Weights of a small GPT-style language model, trained from scratch on English Wikipedia: untied embeddings.
Each number is 128 + 24 x the weight over the matrix's rms, rounded and kept within 0 to 255. Layers, rows and columns count from 0. Numbers have three digits each.

# gate: layer 6 MLP gate, 768x192, rms 0.172, rows 746-767, columns 96-191
# up: layer 6 MLP up, 768x192, rms 0.166, rows 746-766, columns 96-191
# down: layer 6 MLP down (transposed), 768x192, rms 0.146, rows 746-766, columns 96-191
gate746:145126134113081101103138105106119138072129120164120114112126111127136096130151146128099122110112154163125200112189116133133150127153155139185103138101139145116126149171108123122144142143083126122115122113137124149126111097115136178111119117173136100142103095129123143103128116116146120135
up746:101146137108103128132095127096108110128140121095141137161116102163080160090115158109181153168140127111139107108105123141150135126108136155133136137139125132104077152160125141121067124083123162113134132119138113129144155154121130116084152152126145086116159117130126113105127167150174152141
down746:147126118090078135113127137110144122075120133142138114132139125152099167080112158126136098120120130161141146125104097140176183142160166145085121140127118125100113116137117131142112138176115117127161101147143142126154158099136100142154116125142090085120141149168158148134147130142145133081
gate747:124119084106121132094147111112143143129152106119143136155146142142126134139133152058185127112122150115134117121123142121088111126151141136173084110170123157116120132109128117108115161120098105094120109163112110126143107096133134152139127090078134117149095145102111127091128157119144147176
up747:136126103078129098135103150130121161120105122126119136090137117116171153170115095134159139143133132132149190107132166136152178141113118134134107097131093137159152161077120136153109134158123074132118106150146155102134129120122096119161140121130099119088099120130129086140134126129176152184
down747:145108146124141118171114114132131149122132133123179129108093159102158107127137114174088131171120104115118138089093136091132157135123165130094125132179129107141136143121115143137183139199139114157134144098141088107158115110104132129167140121148132092111109189131127131157148111151148154084
gate748:121144090149072110139136139090137112144158104110081111171142133129096061149124127088128098125109118126089131118125114120149115131146147117117150127123110161122094128125119157134187135164117124178138121168156141131137088120072132145152104176137162126167109122113111152135091167135117107194
up748:132152156132113146135150120113138111099114166144102122100101150162099133117148177126134128142099124118162142159164126138163097113118114125139166144166103119153135106097133124136131097154151106100115084095143111123115142107138127117091109106142151106121113088146094138155168097133163117147
down748:118097070156123111141143134099107114134131166106141109115151148130174147119114175096078109134095162121106115092121143069126145119138100106095130136087099145113146150138067123123138156101143145147121111141114138056159134139117126101120141150136103134161138147133128114129093134127131116140
gate749:166138150119168163135134133116144142152128126132166123094121122117129111129144139133113146144145181105125122137119128119135118120141116088119132130116183125126121136076103140122131109154100204071138114130167103121127151087137131122114132130144130128125095129108167139077110106094107148115
up749:142125126173123114154088109101115175106145137089116128114149156135116153113114145129109116140116124119101138113129121144157122127104123117132082115129097141106151083146142180142098108107125142087128121092146128106119138141101090105123110140104099154153169141102156124119094108160114112089
down749:115105105101095119151115125154158142164145139120131098139164158141110100117142128103108159124105100086150090140110122100151144089128095144136127168139144165102105190164152108136144151122142073171118108122135152137103140119138093141146161085140121128091133123109097135095149141116174128100
gate750:122141126120124163092129129091145108185157143125134106133133152146141084149144162105142091130167133142129103109119109114125169145100146133145159096135134162118110136147199110140131157111124140127124105144135138152121149139166117158129166159094165173134152113104166158127128103140122146163
up750:078146110111168117110124090109150093165122131159131136138084155083152123139093097118126144157116116113122091162106136128137120146104100154145138090104086133109136131142114124131118117107137120120123107129105118077136118138172132183102125151121115096129114086184164103085150131149060103152
down750:119108096113132136118140127073153104120157127087129175139099113144100119116141101147115150104130134132142158129140104096131139130105124138147094123124119111129145154122123142137116125158137111126107108083171146150128127116130132120097138172139143112117116136147093104173135147154156101120
gate751:190155130140109096127128161152147080102135129123172108162112108169133126097100126119109142148133092102112140107098123112114111090197138096149172120154130122161110124120182137138192101101113117150131140135139148144147153083117103100149137115158110117112114124109139202174107135119139152097
up751:131125125163138120110122100092120103149161176111161134132111105128122154115074115075113087153172149142148154093149116135132117136126103100187142151118188149156146156134165152148148048159107161127104151164162125131139135160158105127135082125170129087182109136140120143108134141125152150123
down751:169120109117173098144167101150159112111092147120099126158150081152143100159113176108091137106110113145114154096115133128139095134184144128114157100126111118130151122149106109115117129127136098091176107126087122097121109111143126141127100108085116123083076144088135120108082118152135130092
gate752:164098103082156159146096106111175125124084127125122138124141151096131081134105159119120142096211144138108149101147112146132184132095148169110131092085135180168174123086107135114127135168144123162141141074179117119113107160094088127113113113124112166066110104117137144105133099124110155183
up752:130077090134136162093116176123120113138178128124131112122118117122132070130103078148108158088124151142110141149124121103092129142140142139111176118178146169160157107132139103106107118148127101100078116147122144126159134084098138149110156160160123147101126132118146157118148124135133191177
down752:100134135125141152114136086145135132118119104146119158106162138129140129091127114119072137137118154144140124113172088152131133150122107130115115113089104107143094127151146147125105084108144072127096131134138126126122151134094135111141100121142131162098102120120173133127131122158109143152
gate753:138063133105094143106175126081115115150105135126118112078146087122127153136132109151124143117108146127111179141164107163170140125109120132121128127199114106151118122154124092089169139109118183162147177135106171147157133139125167144086167119139126095129110156166075114129115078118124176108
up753:174125145137160146161134111103115130152134151123151172125123120060079107090197154098142198154166118132155132091098144119160122091144188124103160144181101140171129136132136140086171131131130152200138079136107158099167122130076156126129123131127097170138120109098130095108115103139143107120
down753:162143119168149123114155117145135123110118143120163120133098114111143157166145141137133118151136145131142085147075110084147093156151113117094115117121134122117140119121097087130177125124135166152167093081091128110108140134118119136114138163128112125125136138174123103131096136108105128115
gate754:123109151090082176145111128065111132117148089115152090180145149132119075104128070079146129145149144091158138127146140123156116153162133132111155170116131135115166139113154111120159114128112114119150105120122117129086117159134146123088100122165110143125087110113148122075119132178158124139
up754:185101131105139115117138139113122117144127147131146155136139175126142167102113158128136120125126138123136115162182144104116087163118148114122138159123127131065171129093112093112102133134122162131156140113057125128133088173133177154146110131114095183177149088095139135099156147117159147116
down754:143126093101126145134152079096091110146158125142121105150135077135113124127097110165141107067134141128104092113148104125161132141122182087117126122053126141112123126139143109111124102191106133134116137139109149114086115130161182102144150152127138117122187111109133126161147085138087142129
gate755:110126120076124114129112144162126084139184097146152107108134101129126084094089144114145124093102112167165121116112121129154156125099123140117111083141147162113117124115110107110124143128125137072126157155150111163150118122126140107088135136121127142128141135117123111127101100099154111123
up755:120149150169129092122125155114095115090083149146126139148096148119114118187126132115137100090162107112140104149103133124142187149132154110172144084110141156130082115182136127144139108125095104098135127117147132130092170133122162152161111123108126098113106168142162113129137171127134137150
down755:101109156116127149096148142129139105124137111115141154114067130111180145053116119122147088083160098148144103135124137119133089145130142092115090113142118165127112096175139156107090151117149139148135109064160160162127097165103139121120120117114119152132077177114149127134112122175134148111
gate756:101155109158143137129137168165139143126103117127188121117146101150105112068166096143153126102176134137137121128127111080155146105135108181126115072141150121118114124123099143110131124120161152154141092148086147112174162135126136072100138129154101105148134120117150191128154102108117156125
up756:123107071141161137112126081148115105146078155129118126091132136123144132123094144123129089137150118077148121157102108094151134114127131137121131134157164128130126134119141141083135139103124122115126141115180057078186115106120187117128108128155140120075119102127117137131135145089135139101
down756:123124108122107135118145121148100087075110097155072116114147113129123098121110117132117106082158102081174142102146137157150138190155116130156098080136134115147121113127133142099129149165115128103118141112167121157070122103081151145130115133131161110112135113148125119083126151143129169141
gate757:100137159083114096159088154094124099095109115156115112122134085113150101164113167110135111128149134126145146102092095154119135147132137106157109137134084147145131115164143151138142143116124090156133145146085138095100072087124139087104069125096099113084108126121148100168166163124153156126
up757:101132114109130123124101101094115126105147094184126175163120113134177123105166124155152095148138149077089099161154088126145092183143105151097114121162140085143157125124127108160151164122138094114115085152156131147111164124100117163133100153078141122128107088143122150105138169115154073100
down757:126126088120125132119119130117189138120123110122128144140128114136119136099112137191129166168150138134118081166138073119173106142168127124090143105168103160084106143111128153161159119097125127127146096110174158163179176128133115149090143141103097119117085095096141103142131122138138078082
gate758:143117132081121131123150137137142111130137116140126132104104108126132101108160140137122134110098157155119112167138126174118103145133142153138082133110101131139089124098103143128097106130104138143109138132148119139142148113151115131141085180112184155121124132162165127140167142127134115113
up758:125100135158103109117137116101120112111123159088117118141149137154114143132130082145152112152136114148100106133159145097180123136129129112128122163181096133069128115146111123150126113107153122133114089112100116118114157110123118094105148112113073137123164115117137142136048111101121109166
down758:122119130110089132144153110139125113137152104110076117090152135135101130092151118125133115127110139131152123116124123164106155163109116113129162131152130147123132118150131166124140149133173134168116094084186142145177119077145150131104148114115144148160133065151128114098139127129130138115
gate759:123124136150119126111131144178099089113115114097121148086124117096120145086109173117154157112135135152138102171138112117137094127096115102140158139117109170157138131133139132119112115147146129140155109108144141079127119154144125153092118133101112125147115140102140134145148144129133135126
up759:128134125163137130137132111122131096133134110155122112144102170154130147152136145102154141129116125112146108138062125122135131183111150131153136163117118145107129152174149121146140122127171155156107125168120103100167164142069113101139151104149159073115112181152148154159114099131094140090
down759:147137104114149153114109081086113104129115143149115094133110136130156168064092071135121136093140122120112116154134145110188151177128126146192114125094113126121138144125165131131168178147082118133124130130132076091154146112126119109120119113114154153098141131121097191130144147128143110102
gate760:116147142097110166112146156139107159120109116137108093119100132129128108114135131085100111121146123157101139125116099121131162139138093164183130138142085126085127134106115114137130140127142118134130148088132106170112156139111123128104120135113129136157098124126107128135146163143150139158
up760:129130119130110162135139085127081110120086165174116132092138138133121097100111099099163117121124138136094134152153094078173137124130166134175104174150150118121118128120118143159138182108124141129140132116130118173159126119093103144155175153154098128133108122144126110111126167142110130134
down760:111117116136139169074120124133121142104086130124105128092117118129143125115145123088114144170149115128149146112134141081151134106142180135136154120110106111136117125130168127160084117102120130139128126131166127173126174117128130116122131162139117115140129134128144098175125114104125166139
gate761:115151134123100125087131149083095142154157140096154156137105130143131135134150125104171125158133103155113101179123121093157127123098121128116125126101185133139135117116164141182146143133070154134139149133132123137117137099144153114135171124138112102129147149172124117132165145114093088141
up761:121092164087107118139147192143138118105126121109090119123111150141143085143129104110133127136122135092126153111116130105103106096123156122127098098119168121142157137123174174127123152117137123118136190139148145111158131137077162159087128126136139132113075108093147129095140112142113107136
down761:126127149140127112150093143161121166108112149134139137180116169159111090105162135111101099123137137104104147150166119106118138111134117084162086154132073125075151145129132126128138124142137133140096144130153177107137082108124159124118129157150133120133101146143120119091111117095153117133
gate762:131154136101125075107140126128113132156119140115155105156093104163142107111140096183123141084133130146086152078123140130098147128142174169095155136181146184081120116134117124081118156138112154167120152120162133141095108139174147157158140129104119162109112115115167125108156109123144154105
up762:125091117145133135099138102094133148145143124154088148112144141126137106107156118118120139145105137119076086170098154163129084170080152123119128131120127123127196090133142130156148097148104078167109120117102078118115116117118164152124144126084131151145128120140139137099126129138123090122
down762:135156146112127101098127139115098106138156132119153104121114116163157115152116118123140168135130135105086105164089149111147122128124122159108130123125107133103150096147097153166142122077110091155132157110142130133134135149132133181121115119105158140088102141177104130110145121129138042116
gate763:126109131098122123145137168141135160152131125151131154099073122151145087175118181171141133124162101119123100099107135153106193114105143107132153135144135148168122112137116145109106117115119104153135118106172155095101089127127130121144101126147131145123117138072191128120155125152140120134
up763:132142097110117128106114142163131186140168193118156131126183124129142136109149144097126137112080112114089111116131122157125160095138092139118163153128167153132126080180140108103109161139083158114093113119147123108101150120125166153115107131103132128157148098164096150111185098144138139149
down763:163151147107142146130130158164121089164111139113145142146156118111171126149081128110153142149112141092137073111104142152156126110124124113151117114131164145158146118096102107147137139145109136137138134129138110154147132135120132082146130125128122150137101126108152128119124120131149132123
gate764:134131124077099127083162095157149134086116138110141110134125123119141093119118131101139158138118112147170127120176156131106137132083123127150116112095075077122133111131135148122146150111103104111094105064148126139108146112145111100142151099134144171135138158178128107133139123068098103172
up764:158122120161117132093127174097097127154110106186120156164172144122110120095133139141137123128139142133099116062092107113181090108136094120115105146136117147135135107101094130124168154128126154110170149153135137134128115159114125127111137118142191122114170074107107128131108153104116116141
down764:116152098098121150116129142118159175119157128110069146127139133127145142135108073148153099064125120118143098129126149117192126149108092104126163126139104190123131134098133142148135128096143135147151140153170129138120111120160142106126084096144181086104139110095122140116142210118118130139
gate765:145137127146152150118170168091142167147095092115136103132135137090115117122159095140110133070116140149084144113128088129094139133100127107150153108144128091138144137102118186141149122152113160163122110116152150083109100171121099159110155134128115106136175125125078173106147084097134102137
up765:123132124108149101098169097158163134122114102144120154100171154131119131125166193115117128132120161136081146116104123151151105164122162146129104127122147148136120115109164090134111113160121145146137132128095092095157147111098111158095163151134159125171129110118103135126170110096109120120
down765:159118144147116119152076185115151132138101144134145104147142132140168116116185120145168168108079142153069110135131108121138147143122121102137169096125127143096139112125076125113143140136151135147124071167136154124195127138119130122097155118118121113107102172116100115098124121119110103165
gate766:128120119181111137097152109165128122089166155120149118126127156107152132107135167114142099139111125077111119112138092140122128134106094142150120148139099131151144113089092136165087117112141118126093140158116160095147124129123166139107141168104122124119136136115148138175117130106119102186
up766:131122146111109098117103131115079144151080134129117088143152115102115126152141087189139101129135107129115113174146129141079134128117139122152183141112135131105094146143154128088120127083136136123154135100137107176118135086098119152141140140143112092108158146134101116083158110098149123084
down766:134102138099140175131124119090089138133160119119115129102162137149114096114157165158161115123144144133144125135130129140117088129125105139064122140166120092164135148165130109131110152149118141127196087127153123120130101124151155106149145124119137089118136142165101174112102123122145134123
gate767:132114105168094090105123123101147102103121163161143161109148120111106116123185122106150153153131105119105088091082152131137114083060144140113115143132119126105131134124125119151139156184101143091121122135119102110133097142106092174139138124119136172156121142124162132139141104102127135111